{"n_kv_head": 5, "head_dim": 64, "norm_eps": 1e-05, "optimizer": "muon", "warmup_steps": 200, "batch_tokens": [16384, 32768], "seq_len": 1024, "train_tokens": 255600000, "steps": 10734}
Each number is 50 + 10 x the weight over its row's rms, rounded and kept within 0 to 99. Layers, rows and columns count from 0. The size before them is the row's rms in percent of the matrix's.

# layer 7 MLP up, 512x160, rms 0.261, rows 307-350, columns 0-79
097:47 38 38 42 45 43 45 40 47 62 41 51 46 59 42 66 39 62 52 42 52 45 42 55 45 50 61 64 52 43 54 50 44 53 31 43 52 61 50 63 46 47 71 47 47 48 48 67 30 65 51 34 43 48 45 68 53 54 57 50 62 46 65 52 47 39 57 61 53 56 73 53 49 42 62 61 41 46 53 51
106:58 47 49 68 42 55 60 60 46 62 52 46 41 44 51 63 58 52 41 32 58 44 62 50 54 61 61 51 57 66 60 55 35 43 57 47 50 32 49 54 46 43 51 62 46 59 53 71 74 58 34 48 26 63 64 41 45 69 39 63 48 40 45 53 52 46 51 53 45 32 59 63 65 45 65 48 54 57 36 41
100:53 58 46 15 64 53 49 44 40 54 54 51 41 41 59 59 52 48 49 43 63 56 49 72 54 43 47 53 46 48 49 46 55 61 40 30 36 47 68 71 56 83 52 59 56 29 48 43 51 34 69 53 53 49 34 51 45 56 36 57 45 63 37 44 56 57 36 41 32 52 69 47 47 57 43 46 60 41 40 33
102:52 42 62 36 39 36 45 49 44 57 54 68 50 51 54 49 44 28 63 49 65 53 57 57 49 52 29 57 59 58 51 56 45 68 51 44 59 68 36 62 55 57 40 43 56 53 71 65 53 65 48 37 38 50 59 42 44 67 42 53 50 52 51 50 65 49 48 58 45 42 21 37 54 47 45 46 46 49 48 49
100:49 33 53 55 48 43 52 54 51 49 56 49 48 33 60 54 39 51 53 58 59 38 55 32 40 39 62 50 66 69 42 60 74 51 50 52 47 39 49 48 44 68 57 45 44 53 41 52 48 45 61 57 49 38 23 58 42 31 54 37 48 64 53 59 45 47 49 53 50 64 52 70 56 49 60 68 57 49 69 56
104:48 42 62 48 60 63 76 32 48 57 47 54 43 55 59 51 65 54 44 39 50 52 55 44 47 49 59 63 67 45 52 46 51 45 42 30 50 46 47 48 50 54 66 41 42 42 49 48 61 57 43 52 55 45 59 43 50 48 59 50 56 37 27 55 53 57 45 38 55 36 42 67 43 64 57 52 52 56 41 51
114:64 36 43 49 54 39 44 54 51 66 45 54 48 47 54 51 49 63 54 30 29 50 43 58 41 56 53 54 52 47 62 41 58 61 61 45 31 57 44 43 51 56 59 52 50 58 51 47 45 40 66 54 50 51 60 30 54 69 47 41 42 55 44 52 60 41 67 47 64 48 31 51 56 45 36 41 55 52 55 48
115:44 48 19 37 36 36 58 46 58 56 47 49 62 42 51 63 52 50 49 60 70 50 43 74 57 53 60 51 42 28 60 47 53 45 66 37 57 52 58 50 26 46 62 45 31 72 35 58 39 58 50 63 58 67 42 47 35 53 38 66 56 52 31 46 39 57 43 57 57 55 49 54 44 36 63 39 53 56 42 66
086:52 39 61 46 38 62 62 59 47 49 49 65 62 54 58 62 35 63 47 71 56 50 44 61 47 40 48 53 36 59 48 47 56 62 45 27 53 33 40 65 51 44 59 59 51 46 60 71 52 58 44 38 40 52 52 50 37 27 63 54 57 51 48 43 48 59 46 49 42 67 53 56 54 58 47 67 39 58 56 57
103:52 50 45 57 41 55 57 42 46 43 49 32 41 58 24 52 45 39 52 50 60 34 49 46 58 51 58 59 53 29 43 57 32 38 45 48 37 80 70 54 38 53 45 53 61 35 44 58 54 54 57 58 55 44 54 59 26 73 44 66 35 49 50 55 51 41 52 50 49 52 64 40 33 50 46 56 36 42 54 57
090:39 39 75 44 48 32 53 66 54 44 47 70 47 56 37 46 46 40 45 64 51 48 61 31 57 60 47 50 58 47 64 53 56 46 43 64 35 64 50 32 32 56 50 74 53 39 37 57 54 51 49 61 54 32 43 51 55 58 50 66 34 57 55 30 56 51 58 38 40 53 40 45 41 44 38 35 50 65 50 45
103:64 49 48 47 34 42 49 41 53 57 44 33 39 49 62 64 47 60 57 53 50 59 55 34 56 58 73 55 48 66 53 45 48 45 47 35 54 36 69 32 43 46 61 38 51 52 56 48 55 52 57 54 51 52 36 49 50 58 38 42 37 44 48 55 58 47 49 57 62 43 65 44 43 39 61 38 71 47 54 43
101:64 47 39 58 56 51 65 45 41 48 53 63 47 36 51 54 47 62 60 54 50 63 46 61 55 52 63 31 49 46 49 60 38 48 27 36 58 49 47 54 47 52 44 62 51 67 53 37 58 47 55 50 47 48 68 47 35 60 37 55 49 46 55 66 50 44 50 42 47 55 34 65 48 51 38 71 31 58 53 31
103:47 60 42 54 47 48 55 48 45 52 58 51 55 40 47 60 52 45 59 36 21 37 51 48 59 57 52 58 57 45 56 61 67 50 43 47 64 50 39 58 26 56 59 39 43 43 36 54 55 67 59 50 49 45 51 77 53 61 63 66 54 43 40 48 46 48 32 48 19 54 72 62 61 38 56 45 54 37 42 51
092:40 50 38 65 53 60 61 54 49 60 45 35 28 62 63 56 44 55 50 70 56 38 43 46 69 33 52 61 54 48 48 52 56 50 59 57 52 46 36 50 61 57 60 41 58 60 36 51 78 43 67 38 63 54 51 53 43 35 42 55 65 52 55 41 46 52 49 54 57 48 55 40 51 40 61 68 66 47 49 55
102:33 36 37 52 60 44 55 32 45 55 34 48 58 52 43 56 54 48 42 37 57 53 48 55 37 69 53 41 68 45 65 62 52 47 57 53 59 50 60 61 51 38 56 53 68 51 53 51 64 54 48 68 57 48 51 41 63 37 54 20 47 73 57 43 72 63 51 45 55 63 55 51 57 59 34 54 41 44 34 36
092:39 30 52 58 52 51 65 56 35 56 42 61 39 52 43 56 42 56 38 60 48 44 64 61 46 58 81 33 53 61 45 38 55 58 36 42 50 70 45 48 30 55 64 51 45 41 56 51 53 52 55 33 58 59 55 42 42 61 46 58 49 42 48 43 40 53 39 44 50 46 42 47 45 47 62 52 47 57 61 63
099:54 44 62 33 63 43 55 42 55 57 43 47 60 48 44 34 55 64 39 56 60 49 56 51 43 34 54 53 49 46 63 78 57 46 49 55 43 37 59 48 45 57 55 56 52 53 49 53 56 37 57 58 47 46 54 66 34 53 40 37 66 46 73 54 32 44 44 44 52 48 56 55 49 53 70 60 75 52 57 37
102:40 54 59 38 54 65 43 48 51 55 57 52 51 53 65 45 49 45 46 50 49 42 40 45 67 55 50 49 51 56 65 40 53 61 47 46 40 50 43 57 55 52 70 51 81 38 46 36 48 42 22 35 48 44 41 54 44 54 41 53 63 51 57 44 48 62 55 73 68 58 53 44 71 62 54 70 59 70 44 51
097:52 45 45 49 64 46 48 46 45 45 70 45 43 41 60 37 34 45 23 41 36 70 51 50 40 64 56 61 65 48 53 34 57 43 43 56 57 43 60 56 37 40 59 55 37 41 61 57 68 68 49 58 48 51 52 64 60 35 40 65 46 61 50 57 42 49 44 39 43 48 41 48 48 48 57 45 59 38 33 50
104:58 47 40 53 54 43 39 36 34 54 59 54 54 39 59 47 40 63 48 46 60 68 40 46 37 44 48 53 54 43 53 43 29 35 39 29 50 58 71 39 45 52 51 37 45 57 65 54 41 70 52 57 42 41 26 66 52 76 49 53 52 58 46 53 52 53 64 56 46 68 66 60 51 46 65 50 60 41 57 39
101:53 51 63 54 41 32 64 54 54 70 58 56 52 43 42 52 52 56 46 47 52 45 27 70 51 47 53 58 39 54 68 62 58 49 42 43 50 37 42 47 45 57 58 61 65 54 46 48 47 22 44 46 32 60 28 41 55 48 59 50 44 43 54 33 59 48 71 53 40 63 46 53 54 50 52 48 53 53 33 65
081:58 51 31 75 57 46 48 46 46 38 53 45 48 39 47 32 51 44 58 36 37 49 38 36 45 44 23 41 54 37 52 58 55 38 55 41 42 49 53 54 32 49 30 29 46 61 53 46 35 58 50 45 44 52 41 35 46 50 58 67 49 46 49 34 59 46 57 56 58 56 58 46 37 36 55 54 42 52 67 58
089:66 49 60 64 44 61 45 46 43 57 46 53 52 66 46 45 45 31 64 53 52 49 55 41 43 43 38 50 46 22 46 54 59 49 43 52 50 51 38 54 63 62 58 46 43 46 46 76 54 41 44 50 53 57 24 40 32 63 46 45 46 57 54 66 66 54 47 30 59 70 37 47 57 46 36 57 56 38 46 69
094:46 44 58 61 39 68 61 51 55 58 55 64 21 59 56 57 66 38 33 54 51 47 50 60 65 53 53 74 48 45 55 43 47 39 41 45 53 47 28 58 48 51 56 38 58 53 50 61 49 37 56 46 30 61 42 58 54 55 61 50 43 51 46 56 55 54 20 50 52 36 57 33 59 54 45 39 40 58 74 39
089:52 42 38 52 33 56 47 47 52 76 58 59 49 42 54 47 46 48 34 55 46 33 61 45 52 36 52 55 58 27 64 70 53 62 47 48 44 40 44 58 52 42 50 55 59 34 51 57 51 54 52 28 69 55 53 38 65 32 61 35 47 51 49 58 52 67 48 49 40 54 50 52 41 35 37 51 38 63 79 44
104:45 41 46 55 52 51 59 45 56 41 44 36 54 58 57 55 57 52 43 45 46 61 56 41 66 44 58 44 51 56 54 50 36 47 45 36 68 47 85 47 56 51 62 47 53 46 53 45 51 28 41 46 50 64 52 45 61 63 35 48 34 45 60 58 71 64 56 53 55 44 26 46 59 49 58 64 61 35 48 67
106:55 59 49 43 60 39 56 52 62 58 43 65 54 59 56 30 39 56 36 44 54 47 51 50 41 64 46 46 54 67 43 28 54 41 34 49 51 61 40 47 53 42 56 36 59 45 30 47 33 45 51 70 67 63 55 51 50 46 54 47 57 32 37 56 37 37 57 47 31 60 58 49 54 58 46 32 58 43 29 71
094:29 40 45 48 50 47 33 44 54 68 51 40 43 45 27 31 58 50 58 51 45 49 58 68 70 44 41 47 64 57 46 50 54 52 38 54 51 47 52 53 68 31 69 43 33 56 45 51 50 46 40 47 46 51 49 56 44 49 48 64 47 41 68 42 50 38 60 64 37 48 51 60 57 58 56 55 34 73 42 39
099:48 54 50 49 51 56 39 28 48 42 44 44 60 47 46 39 57 59 35 38 67 58 56 60 59 41 47 80 36 47 60 46 55 64 58 53 36 51 47 38 63 46 51 64 45 52 58 55 52 47 42 39 65 52 45 66 32 55 37 60 40 66 47 46 56 40 68 61 37 58 31 38 35 56 45 60 58 58 41 48
097:45 44 28 53 54 49 58 30 56 36 52 51 49 56 54 65 77 48 59 39 47 49 40 56 72 70 52 45 43 47 66 49 43 49 45 49 21 45 63 55 49 56 40 51 63 43 44 63 40 62 40 54 48 48 41 43 38 63 52 56 54 45 55 42 32 53 60 64 47 50 52 38 54 46 58 57 46 46 67 46
093:32 58 48 49 50 34 55 50 58 50 70 36 55 34 55 47 43 47 40 45 55 53 60 59 50 22 62 70 49 46 38 67 49 45 51 41 43 55 38 42 72 50 52 58 42 48 54 41 49 46 60 54 67 44 24 48 42 58 50 48 53 49 50 53 50 52 52 54 31 69 53 43 33 63 31 54 58 56 60 62
096:40 95 29 50 70 69 46 41 36 43 66 61 57 54 41 62 46 63 40 44 48 48 40 55 45 49 52 66 47 53 54 57 44 53 41 47 53 56 48 59 51 34 68 45 45 51 57 75 50 65 57 57 33 45 46 47 31 57 54 54 59 45 44 53 52 56 45 50 51 24 49 35 46 67 53 41 53 62 53 52
102:58 56 37 51 49 46 49 52 51 56 37 55 66 46 67 57 57 68 52 40 44 47 60 39 29 65 45 43 62 42 53 44 49 66 57 39 44 51 45 42 39 51 47 44 37 41 44 79 62 65 52 62 60 42 52 42 56 67 50 69 28 43 52 54 66 60 40 34 59 24 44 42 58 47 50 42 39 37 52 46
100:48 66 60 45 52 51 60 56 39 58 63 43 52 57 58 62 38 44 38 35 49 53 47 46 59 45 60 46 70 52 44 50 53 41 47 41 49 56 51 54 60 40 48 58 44 73 52 46 19 44 57 56 50 62 63 41 53 64 39 71 45 55 62 63 50 48 55 49 51 83 54 40 38 53 42 66 58 38 49 42
099:57 25 65 70 50 60 62 53 41 35 49 44 54 32 39 44 50 40 39 54 54 52 56 61 39 59 48 43 58 49 49 66 47 70 48 52 53 61 56 54 71 49 52 41 36 47 59 30 45 60 62 48 37 40 55 43 57 53 51 41 51 49 50 63 51 58 61 52 48 40 49 74 52 57 42 43 47 46 55 55
100:64 59 52 69 42 33 42 55 31 46 55 58 33 41 44 39 40 33 57 43 74 41 41 40 43 62 70 42 41 67 42 61 55 45 48 30 56 49 55 51 27 60 57 46 44 51 52 57 40 43 54 61 54 43 49 74 46 48 57 54 41 46 58 36 47 58 69 54 51 39 60 58 64 27 41 49 67 63 57 43
108:38 51 58 61 64 56 34 50 58 46 74 37 50 61 42 39 58 54 47 49 53 45 67 46 67 44 58 36 60 28 63 48 46 32 58 45 27 63 36 56 53 35 51 61 55 26 66 54 66 48 43 47 39 55 48 48 41 38 57 40 48 47 35 45 54 56 51 55 52 47 47 33 40 57 54 53 53 55 44 53
103:37 42 46 38 55 38 50 49 41 36 51 66 55 44 49 57 57 41 44 38 60 52 54 41 38 54 47 48 73 49 44 46 62 59 33 42 68 26 46 40 52 55 42 42 65 45 42 53 61 40 40 53 46 26 51 35 51 62 67 70 46 39 66 69 70 40 50 58 56 54 56 58 61 47 40 44 57 46 36 47
125:36 49 60 40 47 43 48 48 45 42 55 37 48 48 49 41 36 45 43 58 55 51 44 53 42 61 49 55 69 45 66 54 54 51 51 35 52 49 42 33 64 41 56 56 43 53 38 57 41 48 51 41 46 64 42 46 46 56 41 60 34 64 46 37 61 31 46 32 37 64 53 47 53 57 42 59 33 64 44 64
101:41 49 69 56 64 65 50 52 60 51 44 39 35 54 49 46 65 64 38 61 58 42 54 54 28 58 40 56 53 69 51 49 64 54 34 52 42 56 37 53 51 62 53 49 48 50 43 28 74 47 56 59 39 54 46 70 44 57 55 28 42 54 42 50 42 49 45 64 44 46 44 47 54 59 41 41 40 45 48 54
107:43 45 53 38 51 51 55 44 53 57 64 45 45 58 51 45 30 47 57 46 68 58 78 55 65 50 43 62 63 47 51 67 46 50 47 40 51 41 57 51 58 44 46 28 29 64 35 57 44 54 38 40 38 62 49 49 41 55 48 52 45 55 46 57 56 61 34 46 53 61 45 46 57 43 53 55 61 34 55 51
101:46 45 63 45 62 32 58 51 59 55 36 63 40 64 37 58 46 40 39 52 60 50 49 46 65 44 45 56 25 43 51 45 60 55 45 51 38 42 61 47 34 60 44 49 37 66 60 60 20 51 43 45 59 63 54 55 48 63 62 57 37 49 45 48 51 53 37 29 60 38 45 50 54 44 45 56 38 51 75 53
107:63 41 53 57 39 43 52 36 36 54 52 39 38 52 44 57 38 51 48 49 58 52 58 55 59 32 52 51 46 61 35 45 64 62 55 42 33 63 64 37 66 60 46 58 52 53 54 45 34 65 61 56 43 68 37 21 53 46 57 41 29 53 47 60 44 43 43 53 50 56 52 46 61 75 51 53 41 32 50 59
# layer 7 MLP down (transposed), 512x160, rms 0.128, rows 307-350, columns 0-79
104:39 62 61 46 65 45 55 50 54 60 58 56 36 63 49 24 56 64 42 52 54 57 43 55 31 38 48 57 68 52 34 53 51 49 68 52 49 58 47 71 36 54 46 63 37 49 51 43 51 37 65 55 42 59 67 51 53 43 46 41 53 38 54 52 36 48 48 60 42 38 53 48 37 60 55 53 59 54 48 51
104:64 28 56 53 55 58 33 46 59 46 63 48 37 57 57 40 48 54 36 48 37 38 39 42 60 61 41 60 38 45 56 46 70 49 57 40 51 60 62 60 41 61 45 49 46 45 45 52 37 37 58 57 46 44 33 45 46 41 55 62 57 49 60 51 52 47 33 57 66 53 50 47 47 39 63 58 71 37 32 38
096:49 40 52 53 45 58 29 56 34 26 53 48 49 55 53 46 52 60 48 52 16 38 42 21 65 47 51 63 43 40 48 50 44 50 48 53 33 37 56 56 49 52 53 51 42 54 55 68 41 27 67 71 67 64 57 49 64 54 54 40 63 45 64 51 68 45 69 44 51 54 52 41 63 55 44 52 55 57 44 68
096:45 63 51 62 58 65 54 51 52 39 49 27 49 55 58 43 44 66 34 61 40 62 51 57 59 61 57 54 46 47 66 44 39 49 33 63 33 52 56 41 38 42 56 42 38 49 28 35 36 42 29 47 51 46 38 52 54 49 64 40 41 24 67 47 36 58 52 39 61 57 65 60 55 38 41 49 55 58 49 50
104:46 67 34 36 64 39 49 40 73 52 40 55 58 60 49 38 60 53 55 46 41 58 51 25 56 48 46 32 25 48 42 61 46 60 48 66 42 29 38 55 56 49 57 37 52 50 43 47 37 56 52 54 46 47 74 46 60 61 45 44 37 57 44 52 51 65 52 44 52 53 45 31 64 38 29 43 63 48 42 60
095:56 49 29 55 50 43 45 56 43 47 38 61 57 48 59 64 38 55 44 57 61 61 43 39 29 39 43 49 44 31 39 61 44 41 58 44 43 60 67 54 49 51 55 63 38 61 64 54 38 37 38 37 57 44 58 51 49 56 30 51 50 47 55 52 59 28 48 64 46 62 56 47 47 43 67 46 45 48 62 37
109:45 32 57 40 44 72 47 60 43 26 55 50 49 52 46 50 63 51 41 68 43 62 56 64 57 67 53 48 40 67 44 57 50 54 46 45 62 55 45 53 36 50 50 49 58 51 62 42 53 45 33 53 66 54 47 48 32 42 53 59 43 44 36 50 39 49 53 49 55 48 53 59 62 63 46 45 37 41 66 51
118:47 43 44 58 48 39 50 52 52 48 45 50 68 65 45 68 43 44 49 66 49 64 49 51 51 58 44 57 39 33 58 51 34 22 60 40 67 51 46 57 49 48 32 49 34 74 44 46 50 25 56 43 60 53 67 54 40 57 53 58 43 47 35 53 42 51 63 50 62 56 63 51 61 55 51 47 46 35 40 53
093:53 45 35 61 60 27 41 44 39 47 56 66 41 57 51 41 40 52 52 47 42 45 47 39 44 62 63 61 62 50 43 35 50 40 42 59 55 52 42 56 53 52 38 34 58 54 67 39 24 50 55 62 51 50 69 50 23 37 51 56 57 46 42 44 51 57 27 47 60 43 48 43 56 60 80 43 66 49 55 58
105:52 51 45 46 52 52 70 46 57 46 48 52 38 46 49 63 65 53 43 38 47 49 36 43 60 64 50 46 70 54 49 61 42 47 52 40 50 54 56 66 65 68 59 59 62 49 44 61 43 55 55 58 30 53 48 48 34 44 51 61 54 50 41 47 42 55 44 56 65 55 59 53 70 56 50 67 29 40 47 50
091:60 47 33 50 47 49 64 42 49 62 53 40 50 66 45 54 53 62 33 39 50 51 31 47 54 63 52 66 56 46 48 32 47 71 49 19 45 40 60 55 45 50 38 45 63 66 43 56 62 57 40 68 54 46 44 46 50 42 48 78 60 55 47 79 52 55 36 55 47 49 67 51 43 38 65 51 55 44 47 59
097:48 60 53 40 47 39 57 60 45 56 60 47 58 54 49 28 60 39 42 46 40 42 47 57 53 56 51 51 49 50 19 65 43 57 45 50 38 58 43 56 33 45 38 48 43 61 58 55 49 55 73 42 53 31 52 65 49 47 55 65 43 42 30 37 39 33 52 55 49 55 45 36 48 48 49 45 55 58 53 64
103:38 43 69 65 39 51 50 46 45 40 50 48 37 62 76 49 38 32 49 39 52 65 57 38 59 55 21 62 44 60 34 43 65 59 65 42 35 56 72 55 43 65 47 38 49 49 52 46 41 65 49 47 59 47 49 54 45 26 44 43 48 51 61 56 55 45 37 59 53 63 61 64 65 54 61 57 62 53 51 64
095:43 46 57 51 67 43 34 57 55 20 50 50 47 69 41 69 44 54 58 51 43 36 67 51 46 34 62 41 49 47 61 39 50 31 67 59 44 53 37 39 50 49 60 51 51 38 50 53 38 52 57 59 43 54 43 40 58 56 63 45 61 70 55 43 43 54 43 57 51 51 52 42 60 57 53 53 50 65 59 48
087:66 42 36 62 43 43 41 62 56 50 40 50 58 49 57 45 32 64 41 53 42 46 32 59 49 34 65 43 42 59 52 51 54 63 55 41 56 54 57 72 51 49 55 64 45 55 64 64 43 44 48 56 44 49 63 57 52 74 43 59 67 44 55 65 33 44 45 53 56 57 55 61 44 81 33 40 55 34 52 50
100:46 46 45 56 49 51 53 61 64 43 35 41 46 64 41 58 39 64 56 58 47 41 51 42 62 37 52 67 60 46 56 42 64 44 50 44 51 36 52 58 55 49 56 58 36 71 46 59 53 59 29 40 58 41 65 43 52 64 25 54 61 47 23 55 43 46 39 70 40 61 54 44 54 53 55 52 23 62 61 46
091:48 47 49 53 79 30 38 53 55 56 61 26 52 39 48 65 57 54 60 51 45 56 54 51 56 35 51 64 52 42 58 52 56 53 68 61 49 42 45 61 42 50 63 49 46 56 47 53 53 45 52 35 59 43 47 43 38 59 53 61 57 53 43 55 43 66 57 70 45 64 49 47 52 65 58 36 52 32 35 48
097:53 31 54 49 57 62 69 54 41 60 53 30 55 43 45 47 55 57 51 60 41 50 58 48 61 52 51 62 53 51 35 53 47 51 55 46 55 45 39 36 61 46 35 54 63 63 32 33 50 53 44 48 47 42 57 55 58 55 54 50 51 41 59 47 48 51 56 47 57 55 49 47 69 63 30 36 42 56 31 43
103:26 49 48 44 55 50 79 65 60 49 44 59 57 66 54 61 61 45 45 46 53 48 46 73 43 53 42 49 64 48 43 31 53 41 42 32 63 34 46 51 62 46 69 55 33 65 58 43 46 36 64 55 55 41 70 53 47 52 39 50 63 67 40 46 36 51 49 47 50 63 47 45 56 60 53 58 46 29 54 48
086:50 48 52 40 37 55 56 64 54 48 37 57 59 46 61 54 48 51 37 50 45 25 56 54 47 46 45 48 49 44 58 45 56 72 53 61 51 49 57 31 65 62 50 44 64 55 63 52 56 43 51 42 43 51 52 49 53 57 49 49 45 45 41 66 62 54 44 65 51 40 47 49 34 54 43 49 58 49 32 29
112:43 43 63 43 41 44 46 59 53 51 42 60 47 44 47 34 56 40 56 55 71 48 49 76 46 45 55 54 46 75 52 59 49 53 52 50 45 44 38 57 48 61 56 46 60 56 64 56 37 41 37 47 43 57 39 63 41 71 59 41 45 30 39 59 36 40 51 64 38 62 41 42 51 66 55 39 65 46 59 46
097:49 46 32 49 58 50 46 55 48 44 68 41 74 60 63 35 37 50 51 56 51 48 39 47 42 56 51 30 54 20 30 48 39 61 56 42 42 51 56 43 55 46 53 70 43 81 63 59 46 52 52 56 32 47 65 36 43 30 55 71 36 65 58 49 29 48 39 47 47 50 64 39 52 48 59 56 51 49 47 50
079:58 49 42 44 40 51 65 61 51 57 68 44 56 36 42 52 48 56 59 55 54 54 48 48 45 56 52 40 41 50 40 76 20 59 41 42 53 42 40 52 59 55 57 53 52 51 54 53 49 24 51 59 60 41 54 54 42 37 41 32 67 35 59 58 48 48 51 59 55 49 54 37 40 52 46 52 36 60 41 36
091:44 35 36 60 50 44 58 53 54 36 50 47 49 54 57 45 62 44 41 41 54 55 25 23 60 47 69 47 73 55 37 45 59 44 49 42 60 60 54 64 32 48 65 45 36 51 52 45 50 52 56 49 63 47 53 61 64 50 45 46 60 46 54 66 49 54 39 45 37 60 42 45 38 49 59 54 65 38 49 46
113:38 50 47 36 53 51 63 75 59 60 68 46 44 32 51 39 51 50 45 61 28 52 56 38 52 44 57 63 46 67 40 58 46 49 48 62 51 34 50 63 29 56 54 46 54 53 55 49 57 51 37 52 48 65 52 56 53 64 49 47 69 61 53 60 48 54 62 32 48 37 55 52 39 59 56 37 31 62 59 61
087:54 51 59 25 67 55 47 57 40 36 46 55 52 59 42 48 52 44 60 51 43 46 38 54 48 57 69 55 54 59 19 57 66 43 52 51 63 39 68 53 58 47 49 32 47 40 48 47 40 49 56 49 49 44 53 55 34 47 41 54 58 55 37 21 47 52 43 48 61 29 44 55 62 55 56 54 56 40 39 61
104:52 39 40 46 52 18 69 61 59 57 52 53 44 56 48 45 42 36 41 67 38 50 42 59 55 32 58 75 43 64 42 31 36 52 53 43 60 41 54 60 47 57 42 47 59 67 46 47 61 52 61 37 49 52 46 41 31 59 52 46 69 53 58 75 53 46 46 52 51 42 39 55 64 55 57 61 37 53 46 51
106:59 47 42 54 42 44 70 71 38 47 47 54 37 49 57 48 51 45 63 31 53 44 34 23 41 51 42 50 52 48 28 51 69 58 54 55 50 44 69 55 35 55 51 56 73 44 42 43 55 35 76 37 58 42 39 48 58 54 59 67 42 53 63 42 53 46 34 28 57 39 44 46 44 53 64 50 44 29 51 42
096:39 63 40 53 45 49 55 42 38 63 74 51 57 54 42 43 37 48 45 35 39 52 53 28 57 56 57 57 39 32 48 40 38 56 55 44 51 44 35 57 52 49 37 22 61 60 67 36 58 63 60 50 67 49 62 52 40 45 51 49 36 57 50 64 48 43 65 50 66 55 52 38 51 71 32 54 46 52 46 41
093:63 62 56 55 46 42 56 52 42 54 55 51 45 58 58 59 52 49 69 53 23 59 69 40 54 43 45 50 58 69 45 47 42 34 59 48 63 71 44 65 33 74 50 50 62 61 46 64 40 45 51 51 38 35 57 48 67 40 36 40 54 48 67 61 40 67 41 57 40 48 73 45 40 55 54 50 32 57 48 62
098:65 49 46 56 60 77 59 34 73 61 51 45 39 47 57 47 46 63 42 48 52 46 45 65 57 56 54 47 41 46 40 51 57 41 39 41 26 43 63 44 53 46 55 68 64 64 42 45 50 43 48 42 42 49 52 47 39 55 41 65 42 45 46 45 60 62 31 60 57 48 63 54 58 61 36 44 52 53 54 65
099:50 60 54 54 70 66 52 54 51 60 50 40 53 50 46 52 47 57 40 48 38 35 73 53 43 62 44 59 64 44 58 70 38 41 38 44 59 35 35 49 56 52 51 61 50 44 57 59 52 38 34 49 42 47 34 60 44 54 64 43 38 46 48 58 51 48 65 68 41 48 49 44 39 66 42 22 60 49 54 69
101:49 39 47 57 46 43 44 48 46 50 47 66 47 71 46 44 25 47 36 51 54 59 41 41 59 46 44 56 61 39 49 57 48 55 48 56 61 42 45 42 43 60 46 26 54 56 34 56 52 42 40 66 50 51 36 41 59 59 57 45 44 62 49 60 54 36 54 66 60 51 64 39 52 41 51 52 59 64 34 61
097:44 37 57 58 52 39 66 52 31 61 66 31 53 50 42 37 45 48 29 57 53 62 42 54 40 55 48 64 40 55 42 56 51 32 51 51 56 51 55 60 48 60 52 62 68 46 57 43 53 38 50 45 35 47 41 60 57 58 54 42 34 29 50 47 35 54 39 50 47 54 41 47 46 63 66 43 59 64 55 43
100:53 57 42 58 45 51 38 56 50 58 53 55 60 32 57 48 37 45 47 36 55 61 48 47 35 54 59 49 52 43 44 44 55 52 60 56 69 68 38 50 49 41 51 55 59 37 58 42 58 57 57 23 45 60 46 45 37 51 56 26 32 44 25 52 41 63 58 45 41 39 34 57 49 33 46 55 61 57 41 45
100:57 56 29 45 50 31 42 66 63 56 46 62 39 60 64 48 59 39 60 48 43 32 47 73 48 35 32 45 44 49 51 54 51 46 50 46 42 38 56 48 69 41 52 60 53 62 50 47 50 44 44 60 63 58 42 34 41 51 45 52 36 64 52 58 63 40 40 53 51 50 55 53 38 52 49 58 70 37 55 50
100:64 40 42 44 51 38 68 45 48 54 43 53 51 56 50 63 77 66 43 33 42 50 54 45 64 45 46 50 68 44 58 47 51 37 50 52 44 32 49 56 51 52 56 48 52 64 41 31 63 54 36 42 54 56 29 50 53 33 79 36 50 44 69 56 65 40 48 36 44 51 48 65 50 44 34 70 42 52 54 60
112:63 38 55 20 58 53 37 45 47 47 53 38 55 43 42 51 64 44 52 58 46 40 48 52 48 47 55 78 46 47 37 57 41 52 48 48 52 48 65 45 44 23 59 39 56 52 44 47 67 44 36 57 61 53 42 66 45 37 58 49 40 45 50 47 66 64 44 60 57 55 51 38 57 39 55 43 55 61 42 35
097:37 58 64 61 46 61 45 33 53 45 39 42 47 42 55 46 53 68 47 44 35 32 52 47 69 55 64 52 56 35 57 43 35 57 62 36 32 51 46 47 58 40 46 39 50 58 63 41 35 38 44 49 65 41 34 58 59 63 39 52 61 39 30 41 53 57 39 63 54 52 31 65 63 40 56 40 60 64 50 44
127:50 49 64 44 75 48 54 50 44 60 48 44 50 63 51 58 48 51 63 48 51 42 58 56 59 47 35 71 44 43 49 43 41 47 66 70 39 45 35 60 44 53 46 45 47 50 48 44 62 26 54 50 50 44 60 29 41 54 56 55 38 67 44 53 59 31 47 41 68 50 41 55 61 42 49 30 39 43 44 41
102:53 49 51 40 64 71 27 32 51 56 66 65 49 43 47 51 56 56 38 53 60 47 40 62 58 43 61 53 43 44 59 51 68 40 59 60 64 71 49 50 59 30 36 46 57 34 30 55 64 46 49 69 46 39 53 60 40 35 46 39 41 52 47 51 53 49 40 40 53 35 28 50 59 53 62 51 56 53 53 49
106:58 54 42 54 40 57 37 58 55 43 44 40 69 41 57 34 69 33 39 47 46 41 59 42 42 50 57 77 56 51 46 46 52 60 51 44 41 50 56 56 27 44 37 37 42 54 40 45 55 51 58 57 61 56 58 62 67 45 54 51 46 49 49 36 49 44 58 44 55 42 53 39 57 45 51 56 53 39 56 57
095:55 29 38 36 46 38 38 59 49 44 55 61 40 58 41 58 55 36 62 54 47 72 59 56 56 43 51 46 52 34 48 55 69 39 50 50 56 55 45 65 41 53 40 56 52 57 52 59 55 40 55 56 33 62 56 46 55 50 68 52 51 38 45 49 49 60 45 45 46 36 42 63 65 56 44 46 50 60 28 59
104:47 62 39 46 58 43 50 57 73 57 53 42 58 34 40 47 43 55 50 40 47 43 60 37 41 57 46 46 45 50 44 63 50 38 44 50 36 42 59 55 63 45 30 55 52 48 67 47 46 64 38 56 60 43 46 40 50 53 56 43 61 40 69 43 31 28 56 59 67 46 45 35 57 36 53 47 68 59 50 58